Weights of a small transformer language model: 435M tokens.
Each number is 128 + 32 x the weight over its row's rms, rounded and kept within 0 to 255. Layers, rows and columns count from 0. Numbers have three digits each. The size before them is the row's rms in percent of the matrix's.

# o: layer 9 attention output (transposed), 192x192, rms 0.0854, rows 79-115, columns 96-191
# v: layer 9 attention value, 192x192, rms 0.111, rows 80-116, columns 96-191
# q: layer 9 attention query, 192x192, rms 0.114, rows 96-127, columns 96-191
# k: layer 9 attention key, 192x192, rms 0.115, rows 96-127, columns 96-191
o79 092:132110114126084093097131129146099186129150162119103094074115133187154169189188106096164157121132158119084150189150127163065152123120119115194168083106149134105093178179138108190171105161114150104184155101133099160153161114180114087168126152121174066090118145122101144163097113117126127145
v80 095:156092135140144100057109140138098153100169138136182081171088067147138189090124186150187168147119126087154136124078149111147109083112126099138143143113166223170114121115157071127142150112146149048187094167124091147113150110098158165066148156134120065139119084172120115140151124117090145146
o80 095:119098135185124105096123134223159168153095106123111136191115165134105102156126183192140134070074179076142133137053118171155143132128101142121133126089121099137097202142137162135172086101105080140151120046136144115129113140134101123089129147082140096117102167107152192117125115081111140113
v81 090:095157144130161130139130102147115108180159144167148129143089006150137117121162146160149123126183109184131090111112144099168127145099109118118154153163191156168132078147135069138132136138146123153062107082168116126068125108096097158175151118074131135142153105133106158079106188089170097101
o81 089:120096096125136134074088136157090161139098142115158063141185151088125125119144113093083128178112114114137151182141146143104116140143126137134098188128143137103119168144111182111106149161116153158146146153107163086139114140156158077154087111126126111153130113085213084150080053159129114157
v82 094:129132172104128087113155139116105148137112090153122165119173150143122098151119120067097194115167094062076121121142078119140131116117108114170097150178191132114129092129159069135147096136077109135117139130123174137122154132142077124173118097174148112095197137160103154127138077139159159114
o82 094:078109131091158082115155114149140118129138099126124132124150147138072095130112149084143076162159120123127141102183174088108149141139117073070170170115137081127171069191114145118130137132110108093079102111146093151159135097076127070189123118108127063160136116144085111114111117152070145099
v83 096:138103147130134125086126124124145112119128087128062150108113060111143130161116111100145131116177067078152148153133149171165108162208152161119145123120214167097138077131157100182089065107175126155143158141081150184157135072129113119118128192144151161134090159126097107147096090081105124099
o83 095:100138155169164147139145160153206091102076125117164133134180151167059191136104175121134087113121123131109116087162105101163050126124124099161143106126123120074126138126154099121125125113082148147113111094133117106061164147097137108152139113103116104144142184204175060080113177137109068153
v84 093:107119115136179094191149136178116166092182099158139121084104129139113099108189174085160186116100145137122149118141161140117066168101113162119142145179095106110105129141102083121094129120135212139129109135143128126170094095082153124183086130106126122093170093166133118084139148110096083138
o84 093:132114054113117072110110110104126084082077160136139105157113144169144062162115041142077146158145133128128161109137162099159185133114124116110167121110125186165092100102137161108139129161149108081127112152086140188125016142166145129161200151123084113155135132150100147219152130139155106186
v85 096:123123164150100118122195114163138092119143123151166104094111120145162147132132109093118151125098148139140188047086072159116143126103083125128136098106184121129158131133062120135127077082159156115154075197152103117096119159125159099165114162138135110188175152138119093127118187090139173052
o85 095:122167098105119098103089113154151145066120158160107159119128157139163082153119100215142147155152140087152090190175152084124135132164139157107040145154122094111149138096125143127070148133096115105133088130183128146158144121117142103130105166159133139151136070077156109150100130134179086143
v86 096:142166153107166115091135110121167162158115122095193147121157077123164082137101167119116105225166096149140137114168179203128124114118133189173144153093124078103145078116127161129101102169105103097144142129142174150142095128109063137199155161126076042126095131174079156083121142077148115055
o86 097:124126160178127144181134132139170135089098105145182139169108172189080090103122093089083147110145125086107082168136142142156193121089168138173136105156170124122155105118091153105139063105109126177120108150059138065121108204085152100087096129150148137116140180158182056089156120084102095118
v87 108:198079185157082125089112069162147126126075112065121188150173097135101160138110137067158105107137101141094127084182119144115133103136127083123145128101154111184094082089152139117119122144099140091160127086109152148151145095195102106146123156183148107088182133222108086139145078130142065122
o87 114:081147136194168114133177177148145123190142109109132123133034139163109193107102183202140168075118096046101082122101188126165151133087165129185134098105178089116115170184089099126080129137120118104090135079159136102165157147137121142146127099155084086131114148130129117110145148119107119090
v88 115:129084141143150141136151157099157126202116119126133148145085135121100070162116158143169121095133081161138148143115100198104112112105114169120166156155155135031124158126145098154201203072106153092122114185068056015118096148101136175121119127074127177111118120062184104124102154106124095123
o88 115:092170161063128118115153103172130173077113165115128144201169107023173089109185097109147079135079172177149137133066142143090083106136121123141139082099168156149133128095173152112128101143163122144172132134106097142111075109153174106118096172115125110160112079106093083182099112134148124121
v89 098:175137155127140141113115140196105045112087103099105109122086140175056174107107136170121148170162171130122101090128136086120133082139120122184116106066122142100139114066104159204097132129107122096149100158105144115097132103193109100122092067188118169146116130140142134191110094117164118069
o89 095:139121185145070120083111177147162158069183173140166094123122109130144173164049073084107129133108073111114126177152112119162122151143128153102098055157143097128124114111139153093140118151135143095114100147163122146120142113153136073123170184150141065116159102090181101118158155110131140067
v90 095:130111057080144141148128067120162148112047072135133061197138155147150134127187099156119091154130040120206127111172161167140150106120126138177119133109078105134145178080116152113101155119150105119143105122068227123159111119173101104101101129140139128118163096090141180169130129121131185131
o90 089:104093168143158176182159132157140070106153173112109129092146134123118134123068105083168095139138125122067070189095145105138178161132146135107132116198140115131113146115135099127147127120093138118179116115158191101133179086128122139115127173086082088163082138110111113094158099193112149171
v91 102:113113153076102181136114074104147182109100169129152164180113066124086142143130158077164116132106157107096115099092116072123117041120122106093112156168141186146151092183131130175108125122149124133128154141142131138135142127110182139198095122143146155115110195107186076107147152115131128125
o91 100:185119104128134086045118153196168106150118155222127131119117098071143110111123156133127158119151139078191125156078159098148144144138093142167102161100124087087077165141132129133136127080128152116128149113159095155138138132106098102143151159098129153163164136061069138151165133141136111144
v92 092:090173156148113175148158114185131099137130174181134133132148089165075124090076172114149133153094171121131119116117069128154179137155159142093104169115069162112137118178132128133116095029087134085087082112172135084136129151136089089152121173182090140103170098102091182149141170156089154115
o92 090:140070148083130092174198146087100166168141136120160120142098104144103102119151141134090134165113110085071057147115158089106112141105145112137090168172104073091149095102083152140086114165169124109120136161099139126160087101152146137154114129158152112177116142129167246153152116125127106094
v93 097:102113085135149181084144097141146146111064119062200100174211092100144146142187140113086115120159128079159100111120123138086153148128118092123132178116086099156149079125152086099065111095149105148185205117118114169098098127120191182147120168124131092121073079133134122111138107145129109170
o93 098:119124123126171186161154093159160106156133117162087117175072169177114115094119141133146150133092112120136120106103110076096087124124145101100104110103092135111158161164174126172157139118127155127132119122150189073109121142141140127041173095134139125150154143125110100092139149166234131113
v94 099:121162081165070083091140126089128139218123196190165148134178092109153101097120108121106141139137164121118112128101226129186151109163110151130167156100109195065072096125152089168119071151134124130156137077189135122153150159095128173127122103141109113105168162166143138109135137121171134141
o94 095:155117137103125069163077034108193145126122112196153169103169108108060125145148140119106147126164140136084077148121154141107101137147088171188138179167094087159111152132143127116168123124154112151186095090110123150167100081136104179144134147078123157134170166119149057195110088096086111163
v95 092:139097101144157145121098164108118124113112143119104094093140165096136119127074154075129160169107077115159074058180102112121148113151091163138185091131112144178156135128124088107138126167108125133142099142131119194145158187113201091179141089153101122146100131131101153067128182138149099139
o95 087:142170080123090152143116144119113108125117109101155187170076117158153150099117119136118150106118145155105140115082129191198104210092149051166202136120111161171156142138151168177132123086110153102137111135136083171161100121126090156148135090145097111123120160153122197123152162117054110148
q96 096:133174122136140080087132122157137167132135105125116135149109100128159141162164123143138133159164161104084083132040132062159078103163186167157099213115110083190160167156152155162102085086205139123188140094145100123100120089119157099097131091143109143103102152099177103165141130133114123110
k96 098:166132183143163077110128149119105148140145154140133142122073140113140155146154165156157155135182101152141098119079130098182072142174068147121083197143064127154132149109109133157121097089138167055208138091057104147085092070164173152157100140131175148124121150093185145130135131089169114055
q97 098:127161136123132100115144118092174176168109178135141146100093167174052104148160168091112176139116097137150133119129077159145104099084095107105121096093148121133092088121112163132113150151169053067159107142114148132110162155087159110137168113140125120098131148098165155122170058197106109102
k97 091:180136135126114118121139111137134140145099236111121140070079132204101068104172161150131108105108192141175137067160124131121063116134101116118087077091101166111152109139189169141135143113180092087127088120081175144118142154035123091087149147069125111095162149129185153139124118164134129084
q98 089:140176135124107145139092124125141110089160171154146113095158109058153123151149081117141121084190175130165127165143110131122171177099083082167130139149061143115138139139125059091123126106099148123123135128111118160147092166140100082106166099135128136158143101155153104144151099140152133105
k98 090:067154144151114149084092134087127130085149089143138121097114146155143124176104057116140121069130209149164133141146150094132097172073084130192088158200153117182090145140143102129120093117143112136160108159156094155178075088135127060050137101117129164154166058134144152151140127119181140150
q99 091:151163189157165128146143136155173104130136126149170114155155125134121200121154116139153105174168077130114092146110145062092085130123097180149134180136081138123085109177132168116094103092142105150109108125148110119083106118156101144053162160182191110129088127170111113203131074137148146161
k99 086:153151139144182155125145165160167148118139158157142142136176094173104160123173154177226170163131147082145098165118148125062133119132097139174129127150128097125137138133145118098100097136104107154138205129109141082079091110140062122096160186114234100126126160084092126156119104095158129156
q100 093:132167080116135180115078114115123153076099046105110149102080115099160109101147078100132074139119122067140144081145127081187121141086147078160150184121155122159124141159150102122106131147099120100050141086136086159104135126163160119175076137124209136130134088119126121141211149116130119131
k100 092:116200075129105130120143104062106137114105036092116127102118174112135166095134072146147166117105123116136186110060128113184131127118149142139130237144114113111152074155129079135094127132161100129067170122093135140128111166156203089176096085122172154129127090135171137164182167163128143133
q101 096:135167084147089127084163103164116146155157143071090146057125132078126120153115116159190106146149184131135148112098143128129098068164126091112183167143089169132088095166127125137164144123201080138132109131111094177137167056167138117146113118098098111142111112137118146150138097163105100155
k101 093:140151139144138145096105083177162119158166109158107180051098128072150117175133124137166123114184122175143160116099184112121125083136159091115169129112126150094099092140099088091114140078093145164164100155134114168108106108123092106176144129122135106104143087134146153146147152176098119133
q102 092:129116088144118155103145116133156097122148111203061092129124101048091102126108109119122105096138113159135139089138086085115126172144122167135099156196087116081143154149129153134131125140147126138153041157177094129158160090088210164205118120146152068183099141146122087104067127134117148113
k102 094:178089125145113116092154111164138122111099144223125121127121189110106072131043113121127085184123109138143117130139050063137194139126098080145134131109181166117184142112112070110112110118114140125106182102121111141126126112076132135124115111190137135211103126117124134128061114131110152098
q103 104:119182157127081126138170194185106122190149098068110150153107129126124155189143152117175102083140140121129055099122130100116156100149098179157083204126087140105158160127121191057130073146151075150086134126109146081157132129179137203122085059163114068124128109110163141094176129199117144114
k103 107:166141205142146119117143213169113082126137090143115175130092111166139132147139130132109149081147109098174058047146120131123152093166073139130130180090103138090241156106142151093107091145143145192097124105089143140137109124173107113112109077116107140112142119091145145081163151131137134140
q104 094:171048100110097105159135116135141106100122168115093171120122092161125110109150152136091176141131122099154156121172149111101116157103135148079094153103149116153126155150119094143117137135144165110116095074060115136082108109118109151130122177163126151150093218095107112146056125153163165126
k104 095:073139121162130132173116057123137118086109182149130173158153068145175097133113128177094219130139092084205162087121102108101118130138120138125132098125138161158213159110136085088143202078114171089102140064129145095070126146060129117097141100222112150129106151142115096133121196149101182100
q105 098:083158121126158114171131106131118184145168212136111132125107088150109100144182104150152120117150125119203149113185085092120172086074133090108165183098103080128087138139133152112160081110133093140042104133181135129184165113104065124120100051088152171095127148098076147138091092122114146189
k105 096:134176116098107131108133153151161197172121117142092165128137098143151117146106145118102082124158139142203124104134070101119154137139148112083110158115122039125108164120166171128134124104101122177101088169171122141170121138089140104103138073188121119075159089058153150095158127155153107096
q106 107:109126053149110109114114146122094166138183113092084126128076121155123150170199140131124107150083176157131159106144116134127132115086182096139134120101071161059172132146163190124184123118141100154161107106136153133173090184136082082125138169158141051137159121135177106122152086154092126069
k106 106:110090109157120117098098151147143116122102135122106131118102137180129118177136083154145109134140109168111128103155108148174134167195180055103113153122126183055123126169141147148177182133138112126119133074129147192101119128097112092162166144154125068145171123099170136090164082140127160109
q107 091:167105116100119049142133141094147139121066147138178133104162150131157169085121187113096156117148094087145089151094117177150159103144120172110168079108100142097130095102108143110096123131150115148088074167173083122103141190121094116159083098118129110125140100085149140127139163095089135151
k107 093:098149114106140046143165125090155180105127155081160095133149113120096070164139177153121080095111147152155105155105118170145162101101075126174150114108089102100077119139110115152131182096165124171076078108186093147139129133199108173131101093110116133106150147157144140088144160110079105138
q108 097:114140169078128108099068154096124157140078163089157100171097139097164099150084120174143077114139126111148206112115149061126172202171103134132136130115111167107100136179118148177141129064158153106135116078111194155131114128145151113136081116114093087100128115176167179125166083086073050139
k108 099:096171098133166109106023186122135140138110174062176144145102144127157111157084081128130095122088101090153165109127171112127092153148127079155222105129107125136102137152072128164163112132115093111158118129147144173156127212129113108148135137143145127150134102190193194121160106115069074116
q109 097:106098153129159135172144100168161119113136126111083107112170148172182076136121098132106149166081155129127131131205114062081125164098212131092151044151140104169136119148143081130133162087114200134193130133127113150144144121081126112148139128119147120168120084133142076107126144128142102135
k109 100:067149179170108137187164105137142082088135094105069160119120087137138116147084129112175185173080144109170132158175161023119134094117161169115083082138142130142102099133119095167128162139150175133154093094178126156114167167124163117140118177156127146183143122152102097113112130093156098145
q110 105:131128133137093207116116101108102123198139128090094107119127163108126091136155127135129174156111160121083089106060071051095082111082106132099068171174123087118098103111093109138153154128155184117126108140098121119141115074148123106168140117068105111102134099159212098135156115168167143130
k110 102:143138091104121177116143135096103094174169133125080090100138171189182111115149117149096132115147162094143109103134115045117146124134146117107149154157161123093151155098155100140130092097187157080133181143089159140171103053142128104169105140079123089096122123137097117145118131127167128125
q111 102:111126097129118094102131156175130128137126134112123082168104067087197115099058109121084139107058110136144148147158064138111141177124151149063108163160119137142103120122145103078135126181169195187104110127162179152121127147100133107127078111142179092128163129158136164075161111097141088099
k111 102:100119115142098128149148137159158163158092144116128069153092104102177120126091053131066199109117106104148116126179092110092177139108125140101069172160100157092093086116121119100075136141103142126122138084171224104133161162117142122109049076165114134172103133142163157121145071052143097116
q112 097:103177192215142136142040155145176140137132088095142213046081130132102128162153130094143148140125096157141146151086156071154169075100196137148098158119094123121108113147137113148159122099152137107064115129112135131139126156155065111153089104140109171126078125118179184114151127130060131099
k112 098:115193174182122171086053159146183162117134114132114181093078135099084144165130127115125145138112135098097115132118193119183116067159189118185106147108085079077123118117182085164177182107134150121093148127139165157069107110147131154157119085123113150184111109124134175122174110170087103084
q113 111:174075085123131137114123150136112149050086127125182097135172111149164149106098054143107170108069135152132113142109119145112143141119166121115129128091130122101129193171155114123192154131096159162159117158141073115111098197182113108149141079145093177110119150111071163104198182133161120140
k113 109:098150096137108123123143147082083135116159134075186103165143112101172220149063090150119164114069107128135090205131147158122178100087131148132129155113123153164075148155087111113118197102158126128135085149148105159130125184122110159090117095157127182085130157140106145134100131120179121138
q114 093:165133099099188178193145129171096120133152143170115206132141060102112124120118149090157184141163189110149073136198111120129080082210122135090118137116079101128089104091158117161152140156100128153131125155156149133093157118080180132103109175147088133138061110130165090101156085134146120146
k114 092:132139131116139141164201078129076139107168108136115114150091095089194101134183142152141162166227177166152154140137139098091094187167185127129137128097156113100123106126179130136143126160149160110097116130148142097136150124128115147080093115163134143137093197115142119139156126127160102128
q115 097:133127102184145116082088121129117108085112129139099165179075136113100151108100083121168102082108103108126119154106185085119135147141164076152072113151133118149087095161168148120084164144150147135149117132137144170213082180180105102072119077120145133082216092088081159117089118158109184116
k115 101:125152154113120137147087174116111077141129138130082110174140140112097103093113121142160093110133141122163132179113133118120080167132124135152090187141073122161131072179066168145142201128077112118114094176124115088201130175175135144094115131152095103121186140141093167102096122096101176078
q116 098:130127103100101202141144127128200104112113143159104102132146176134084112105106103090118133122090166134125135148072089103195168148091095094144115152172151121107096160110163151133121100132127164160126093122109131099255122188101160114124129100130166159123132143175113111128113114133168087141
k116 099:139101157106117177098149102126179106175099121151116110130142154106119070102077117138106109122149155126108170198109148137155135167085114125158103116176100107066145109107168103189109122181151172128121067112097152131180073097126120115114124100077187105126100131162144145117142102152182116088
q117 089:097053100140099126182163106135100116092117133124096089120176091161125175109161160159153138164158142146178130152057067128178158148164103113076129118110137103161179077061130126102129137180104146095109119128124133115138090158109115129154135156157163145111136120095114158207115085151171125144
k117 091:192099104132129102198114121151078143098130066112127128147226158141067117157146054132147125128115152159134167138141112107139152125178164147110142148100128114104094090007158153134113154123086140087090156136113164120156050118124128115077176140172179171116124095174144119161139127135133140176
q118 104:135056127140120131116132208073141114109132198063176133048095169125135137112144138085109102079159111103123105063187086158113141154106140147110131114142092146156084176147109152088105118094180184168173107125145118096131184144142109116132133180148167072149165121202136152106127107085097143116
k118 101:124076146116139147143097166056188110152132131097147092146068119100179152167137144115101101084142135108091173122183119151097172168137139201105108160089121101122099147147145094076110104095188179185136092139129117137092129151086157107135088123145094122075126106128136126121110136050090161143
q119 102:128071154129077179073084156064163172095064156121151119160174086070148181048143117081166093147061148150129135139091124146116180122153104063147106111144153148110110149120166121125146145118129116183074131206112145177161148118098124148121152163112172149102107107141144169115081133113191156155
k119 098:133089078137087164133129117139150152117172162078132094144171101042109177111109127106168064134103117130117102093075129141084162144109141086124077150124182183109137153142146067120145191102133177194067156196121124136160154136086117121101091126120146148105145118157145192068099106080164150139
q120 097:121165111125098195124112165064109115157170105100133145155126110060115116157093061136097159118128114104105119176097103158130187127108207145100189133161080144113153116153093119108080135145114122120085081154093144162116144161138088086136053126141173138114140095139083131155188080117125157096
k120 098:099137155096124100130100125065106125067169131133135119141089133123135086108122108160079146106097117170119092095081134088100195181121137186091141136140083139136107093152134138101135139157170103170127143187150156123096128153152090091072100133174144055086151089151096142162124047072103131095
q121 103:098185156091120131074134109166146101148117151113101091087113136112164109022123036151144100063104137159174115138139169126150113173105139128089142124126103163106107108123130157182132143113129106139109119173114124126142177155091134114104102087163116088018210090168174130196139090135142120130
k121 102:113158158142135169098131139174118122122106160184102092066159120085110177157100095160142124092116145128118120106143190147134094173081114143061117127131100165139132069183117099139177207099153084124115112122121103151108104145096166153094133088151136079078158118157235077188150070089124072139
q122 102:141092081134153222069122150134153136083097105121132108142095152107181112147099118109154112098141114064197179107112161113099154100107088167128184104142164092134143156148114192185143097149040100161137143167162154153108144173110131152061144147095101110108163020066102108153113155135125139165
k122 099:166090095078085170120168184164200127130090102130123106156123183117121118134135079121121177126102162106144195107100164130122108136073098144131142132193086143146096123139124146226134096101069129168151100160159144140133192166122145158044109125131118091117127058086094082155105078145100137137
q123 088:139137089088114154118132141154128166106169151094153097121077161095077139062121170088145125123143124096153136116117195117196080142113165114147128111114129138143140193152121145117125216152163103152177163154177161147155119086141056229155134058110141112144088148113176150092160089142164162158
k123 088:123203095133117216125117124096090106140109102115098100155108162107125112087092124167179173097183203123104128081160173103189164129114129096156097083075096147129186190122126140107184163133130077121194109153104121085127111071136065181090117085146168147146094101138164173136132142115082108137
q124 094:106128140106147115063111179142140172121122185123130061165090146112159103158070071108134099189097083163139090097087150105168094195185123172088071149180163089143119128148135134101106076150093146138153114200148205109176097117122125112130119082132120181153089132134193068137093088167125088185
k124 092:165126136142125144105141126140079159081177164164092122163111146065130123105115048091131135063088122108151141110126155141140140165141066143087054145199117138138144142112120154131092096111029194137213177171143201139162106119079168120142123137102131098178110120138158094122191123137127094154
q125 091:104120094158098150124090133147119115134090117112107090134123175172150118126078103108139142128115119131136145102185186157151112122142060130176111172116112154208127047168147094139149180059092152086148148145129168135130088107111149136091124112151113151190125156099172130160140134126098109147
k125 092:142116146128094187148108139142127087156100136118095129129140135145120099137071093203135142158102080112132129167131142131161121127116156116125128157155033161163105188130147148121113116106116154158129132118128155159119098167175104123104127122161097117172192172130120173108082089134086084129
q126 096:133120102142089173132074144135157127149132086126133094159133126164170181162106121138103144141093113146135107152152053053142121163134174161102091074133146179132141124158117119170120141130110081083167106146112149160148118139153108099115182113126139034080143126164112148117166133101189124105
k126 094:095107122151137125126122147165140127138161101127185099142111129173125209135097112159151157043060124130086146187158096053116089101086135097098090139114100159133045125107125114165119137121143091100065184148108166102138141095166174086077104164097114128139082122137179114127152096132152152130
q127 096:121067136130189086141141157139156106165090118142075104058120128061126138171127175121143099137082155168100115197115058152156132141132127144115064146134098066066123108102099180114111090138096149089125126147142190119130144138140197140086155099154192111111145131087119116165094133138136138120
k127 096:150098131123110118087205157128146117174131112155111122117136132121108104127171130089115163161115123122083100168102070153137082127141108137118096107108124076086194128077104150092159065146131224143108140128115204126166166080117149113113158138152152092092129072130196137139105183142093119109
v96 093:105087167135088060147090113169156103100141097108143116118079140087118163149217132110098122096144108148157132114104200153127146124132142117168124133071135135144137131121158122125129134101150144066090102137152144118173128144140102092163143192104157090105101085215170141138157154119160132102
o96 095:154165105117094188086170055114000120150161138169174151197130122124131069106083161095139171173106153166158151152135094148078141175146093122119102135131138150089133100174159104095119095150073172169134083109159125132220063119130114127052155105171091143145124192102123131111137123124133111126
v97 098:106135151107146090116102144149144126083111184153120075151104127132092113133061100142128111144091130130175138127164158090161063146104137153096157175147165103159111161204162083141126166144180178132177107111113110131132105109084143180123130084221105162085140132212075152104093160111097124078
o97 095:131141124137069114168136142120188172107091088067163183138130112141076099143170165148152068107127120087085103108152160148118122130128110124180109159144128067093111090148126167121149090110147081134074133083168124119122126130126106129117151145063168116205117094048217082172126126115147122178
v98 103:104142120168153182124133176115132110135110106123166132086127098104096130186075179168102159139124139101154150139174107150110102153208131092195159108118095162144101146173169120156128141105175124083107135101067140108114153170133067094191081081128099144100110169088098084109148137083164208150
o98 102:132142177132130125185157124148012190122138097095066086137140120141132072095128095121115101086133108148130144131143151111114124128085176151093182139151120182144124112135148126152113131155092120155152146164140039180086183083127183143067089175176142099157092057144142178156132130185104069144
v99 095:168148174134147153101157099133098151134132147079136190150207102079143148093114079092138079118101179121104091122103117074162142098069123163113111152190107119126112170101169130144132114110119110041113155042134139086151125177091129095123134133158186100125093135168130156168132141132099166124
o99 095:122133148179067075119143182132168156118062094172120133136062120126158122146135118113095153176119067121124121095188111171146108095147092092133161132097131131099148133160109093136155136109116147225106112184157108139098080156173094126122144160103053133110141160115125101052123136139144125165
v100 097:158157077161177153093143131098160170164162096083067127200202127089137099158117116112123133131100076121135109150180171145115161105174165130095135110072175161092155104144171100137153146152167120124129160155087115129136106182123091091165100119157120104167119118153142148184063024192174128156
o100 098:159150140116127113161122149116120084096147157146175144075079166130135123126124137180148107158134104145153175085126182088177096106152139111073181142135092137169152127090094129145125116119104150162157111121105120154117147063140126181111117162114116123089092181124108198135122170067091141117
v101 095:181128091114114141174141138164131166097188195111146166097153165099056091140113125161081074158131146168143174114169082145133092192157121128132133111101091100057168166076164111166132154108170085150140127123118148203119163165112093104152134112118101160101132139135108112109098156137125186106
o101 093:094156158093153153139118114148113084129124055127101166162128140141152157113124064096146090089101090119122073081127153077124111125111191074075129154151167177170124128167091062091109163145101180092077174155068126110126100144168114147063118140090103107160146083108141106140167087128100076137
v102 092:085116187100110179166161105155131094129179109159130148110052144066094087129121103171104155083068041143124150128139137181118134163146109099067137181222140126124109094142139153134119172102125132127120108164118082112136108131160119117132149146147076097124099155128117125162115068126132184122
o102 092:128143105084145091103126192138061114114142125078125155168099062156122129107151164155135091183118189178162177121065124110167140085084123089153094150123128119096098143101176162123111101146150160161134138105100126154133144170206132084177101177145184110102154124155090135058165146152141148147
v103 096:075138165140169090097120170117101125132105116150168147119130125175122092148137158146112130127136091138112157143146104150168151139132102134110102143157126097160139159127122067097122101073066093106146105166162146083132080103095091121160140161085053111130148132113127070150084075116154148116
o103 093:132137067070123203080137089162139147114136082098113125156096152096144086112115139181131118140133187134129145129101220117125091160163135168184156122078120142123071105170167205139112125161158147130142100135075148125116130109141121118137097147150156152100117123121125175133124182158053123120
v104 094:074152109125144144125110103147139125153084152134138153143138180097098143175065103166094153077066128162108143142136085145104130162156099194114142129128138117062174109178075118116114117062106130182145176093102123157144117117173130171130116136137069101100130129164120106162080145105116059116
o104 088:193131129181128108193139133080119105084119099114128147123139155170125155129131168090110123176163082136167071162120163111177158093142158097195142129136162165135138174081130147091048097164080128098092121130133103057069147167142126098135057130131141163195176141174121155150126135134083142101
v105 100:109115121141175152102158104101146069112101118151149101138137215118136171138118087154107130070093132131150129134170137113186141057090185140099150167114122100157126111125176124101085165071156150137111116062110108094115101072134159079115121169073165085112209123162151122103120082138099114178
o105 096:173136142134140081138130153110088136158103142124089144115042086050140098145073159100122088174133136122127117073113140165109142160192105075156146146181155121112111115112104132158166140187125097174155188172150142142156171138130075138144122141120169148133070102152079070120104138145125213092
v106 098:121125136115077139196147101110176159092101136201202090172096149103153185189126149179127065144174126088150157110153129116088151100124117136121105141107071181117166159141106116129151137184092097123137105110141154138176132134122148122117150093082187082064108081080103147121126106116083120060
o106 094:132175144151167114134138132141115100109112088064124151142132084155097097107190086098049117173078149125080104140132086103169141126164112107128118140148186127087114121132162076091098157101176129053124148159086161153091130103145161159127113148163095105168148131156160121085134177133149137152
v107 100:124139136125060169165127142104142116098106182082119121153149163148180085056150083160151146144188125103085101154133141121112134120087152144149088139162110130136129188240060114071141101098085142095128106122057149144113180177142150187058150130112130126130157192214166102175148124153078121157
o107 093:117145139115122098103174126157153043173141076157146120052175132137041173164118166082146122152132136157111124132111082189166122056113129134144124106083155154087096078095097105180159106118178105179135108146116132078100090148127112107188143135141134133140130143093145132081163150110202121124
v108 092:095190073103141137131087140129095102139115134121146159083155159116122127188144120086125104086073094131190127139129110108157187148149145141096134130133117122145086119132061128148212177150104176156170099077146099114096164137074144038158132139116130187128137135096117112091115091130140099151
o108 092:104151131160124140142186120097173197138157124120125127156142090079182131123150157147204140154141146104144112082139157136135040117134084111111040150119158093105125136127145078122132110142117073106129101164110118148176069093154094205134100128084119111107131106092160091190140171147147182160
v109 090:078117138164131095141047106088152115062100097113072054136139096150105115148157121126131108108063181164144129193148130148172123147078154072101148127096133113134131103124140133086160160171091118164092123177148138118170117153142104126100127180101149117109097164097176117149140109126122165142
o109 087:178168091051112151121164156222134130170128069130131198103122172123182058134127172114162133137126100097101124095105107185118128113146104193088081123191134118130134164124142155121061114099124150147128123124107102062153156136133163134148157127166100158123196034140105100096124143172140139106
v110 090:156159093161124108150121153069148081150124060169087201143078143177105121158132117128163108141121088089071095101072157144088135087145137123111152171087134175193152182090086155150155178121141156146117082068142125145128113103114131103112100155189182079158191118122096149108117189113122147085
o110 085:148117168108085118138162109169145128188147180067092080087142134087166118135095145174142158164148153137153080132181103125124108115115138088156099098183157150128142134119167115167150070138135177151124125107096143163163084112082104116139147153126078164116080217172131168166140075147074119162
v111 095:154197153095171141148114101150152099121126111107127111151131140143096098165149120129144126144105134125151159129132041166081110067122161153099099162143143121174071144059102118153145095153147099101115120125089094151081180128135110129133163186168113131174132116144200170101063075165100142107
o111 089:137091142115153115057132189124160153134165153131120160139156142114131139181104096130108118145127104087109133169095188154162115195135119094095108173165061131086112150154110098102150147153145183098159131146146205123086099140144105126088152154143083131123156134126103112129181122094143102119
v112 097:060095148107125115137121159103142139201081182126085107176118147132152124227177139169086090173098102151141121143161122153144134157093135094123190153195089132137138130148169142183130072128167140135123066121127117162096142091162108126152052159080110134112095115108132097109133177146145101085
o112 098:189172047123171156083106096097136109110174085104200127153115117099038120043102114097161180145125140147156190102071133129156121129169127075142137129150181132116149102086144091063111135128074111138150154103122103130141069167107147085117176122146153152149166091122138133151154129164134130152
v113 093:079112116160136136094135142169140130090141184165197071110167144168073135151154130177187147125167107187168092061079165110093166117137087156152105146136105069120113136105153168129158142114144142130100182144101108107105079147106106152113097099131091080064146184125067174178142146165152129075
o113 096:111099165058089129178178070084115160183117044126057165118101145145102092094084168143093089150110151111088126145111135137161091161081187127149137080119114111125165130126116120114114116133116125124170085143152161138122156124087183146159109170160159130126117135128148116089133124126111087170
v114 092:036109192159102106117133113102148160120142169121130119122115125122153108125099088095070140106171202159114127159067090157095124122155130130148145086140088111094177161097154120128079109111204091121150179074131096162159164141153096166156167076112161069145158161082139117095122082102109111158
o114 088:088178121150156093071149117141090140126093113112082166155138156143095142146191188167123175142065092126087136175173157157167123164063144125086110150092162117135112134190080099098123194139107126091100125204146244093107145076112084101095173180130113205140114101110090115175126185155099146077
v115 099:104166149122087135183130082176144158046085129152113125082114101143105119070068096145136127171197167127163116104145140066103147152081185108128141123156090112154103129122079151130122134160131139144126112071072142105125095099171091133207101160104155152095156132155148122147129145113108176153
o115 098:152163088134116099111150148080105115208172139138104105148151094124165163138160120181098149110044087075128068116080143115152111120119115204128138141079101130095207111096129150129178148201149129114110107153125121147112147107129118197051158070091156086152066086081159153158140121191151089156
v116 102:197144149170132090115148133111137131122158129165128091116114159187148164130051128113159192179113090118086137122154187182085135133124109102074106150214101124140102123089176119090111151127158098151112146159133100159125096157090105128189106114132112135133147100113167121100133091154091094093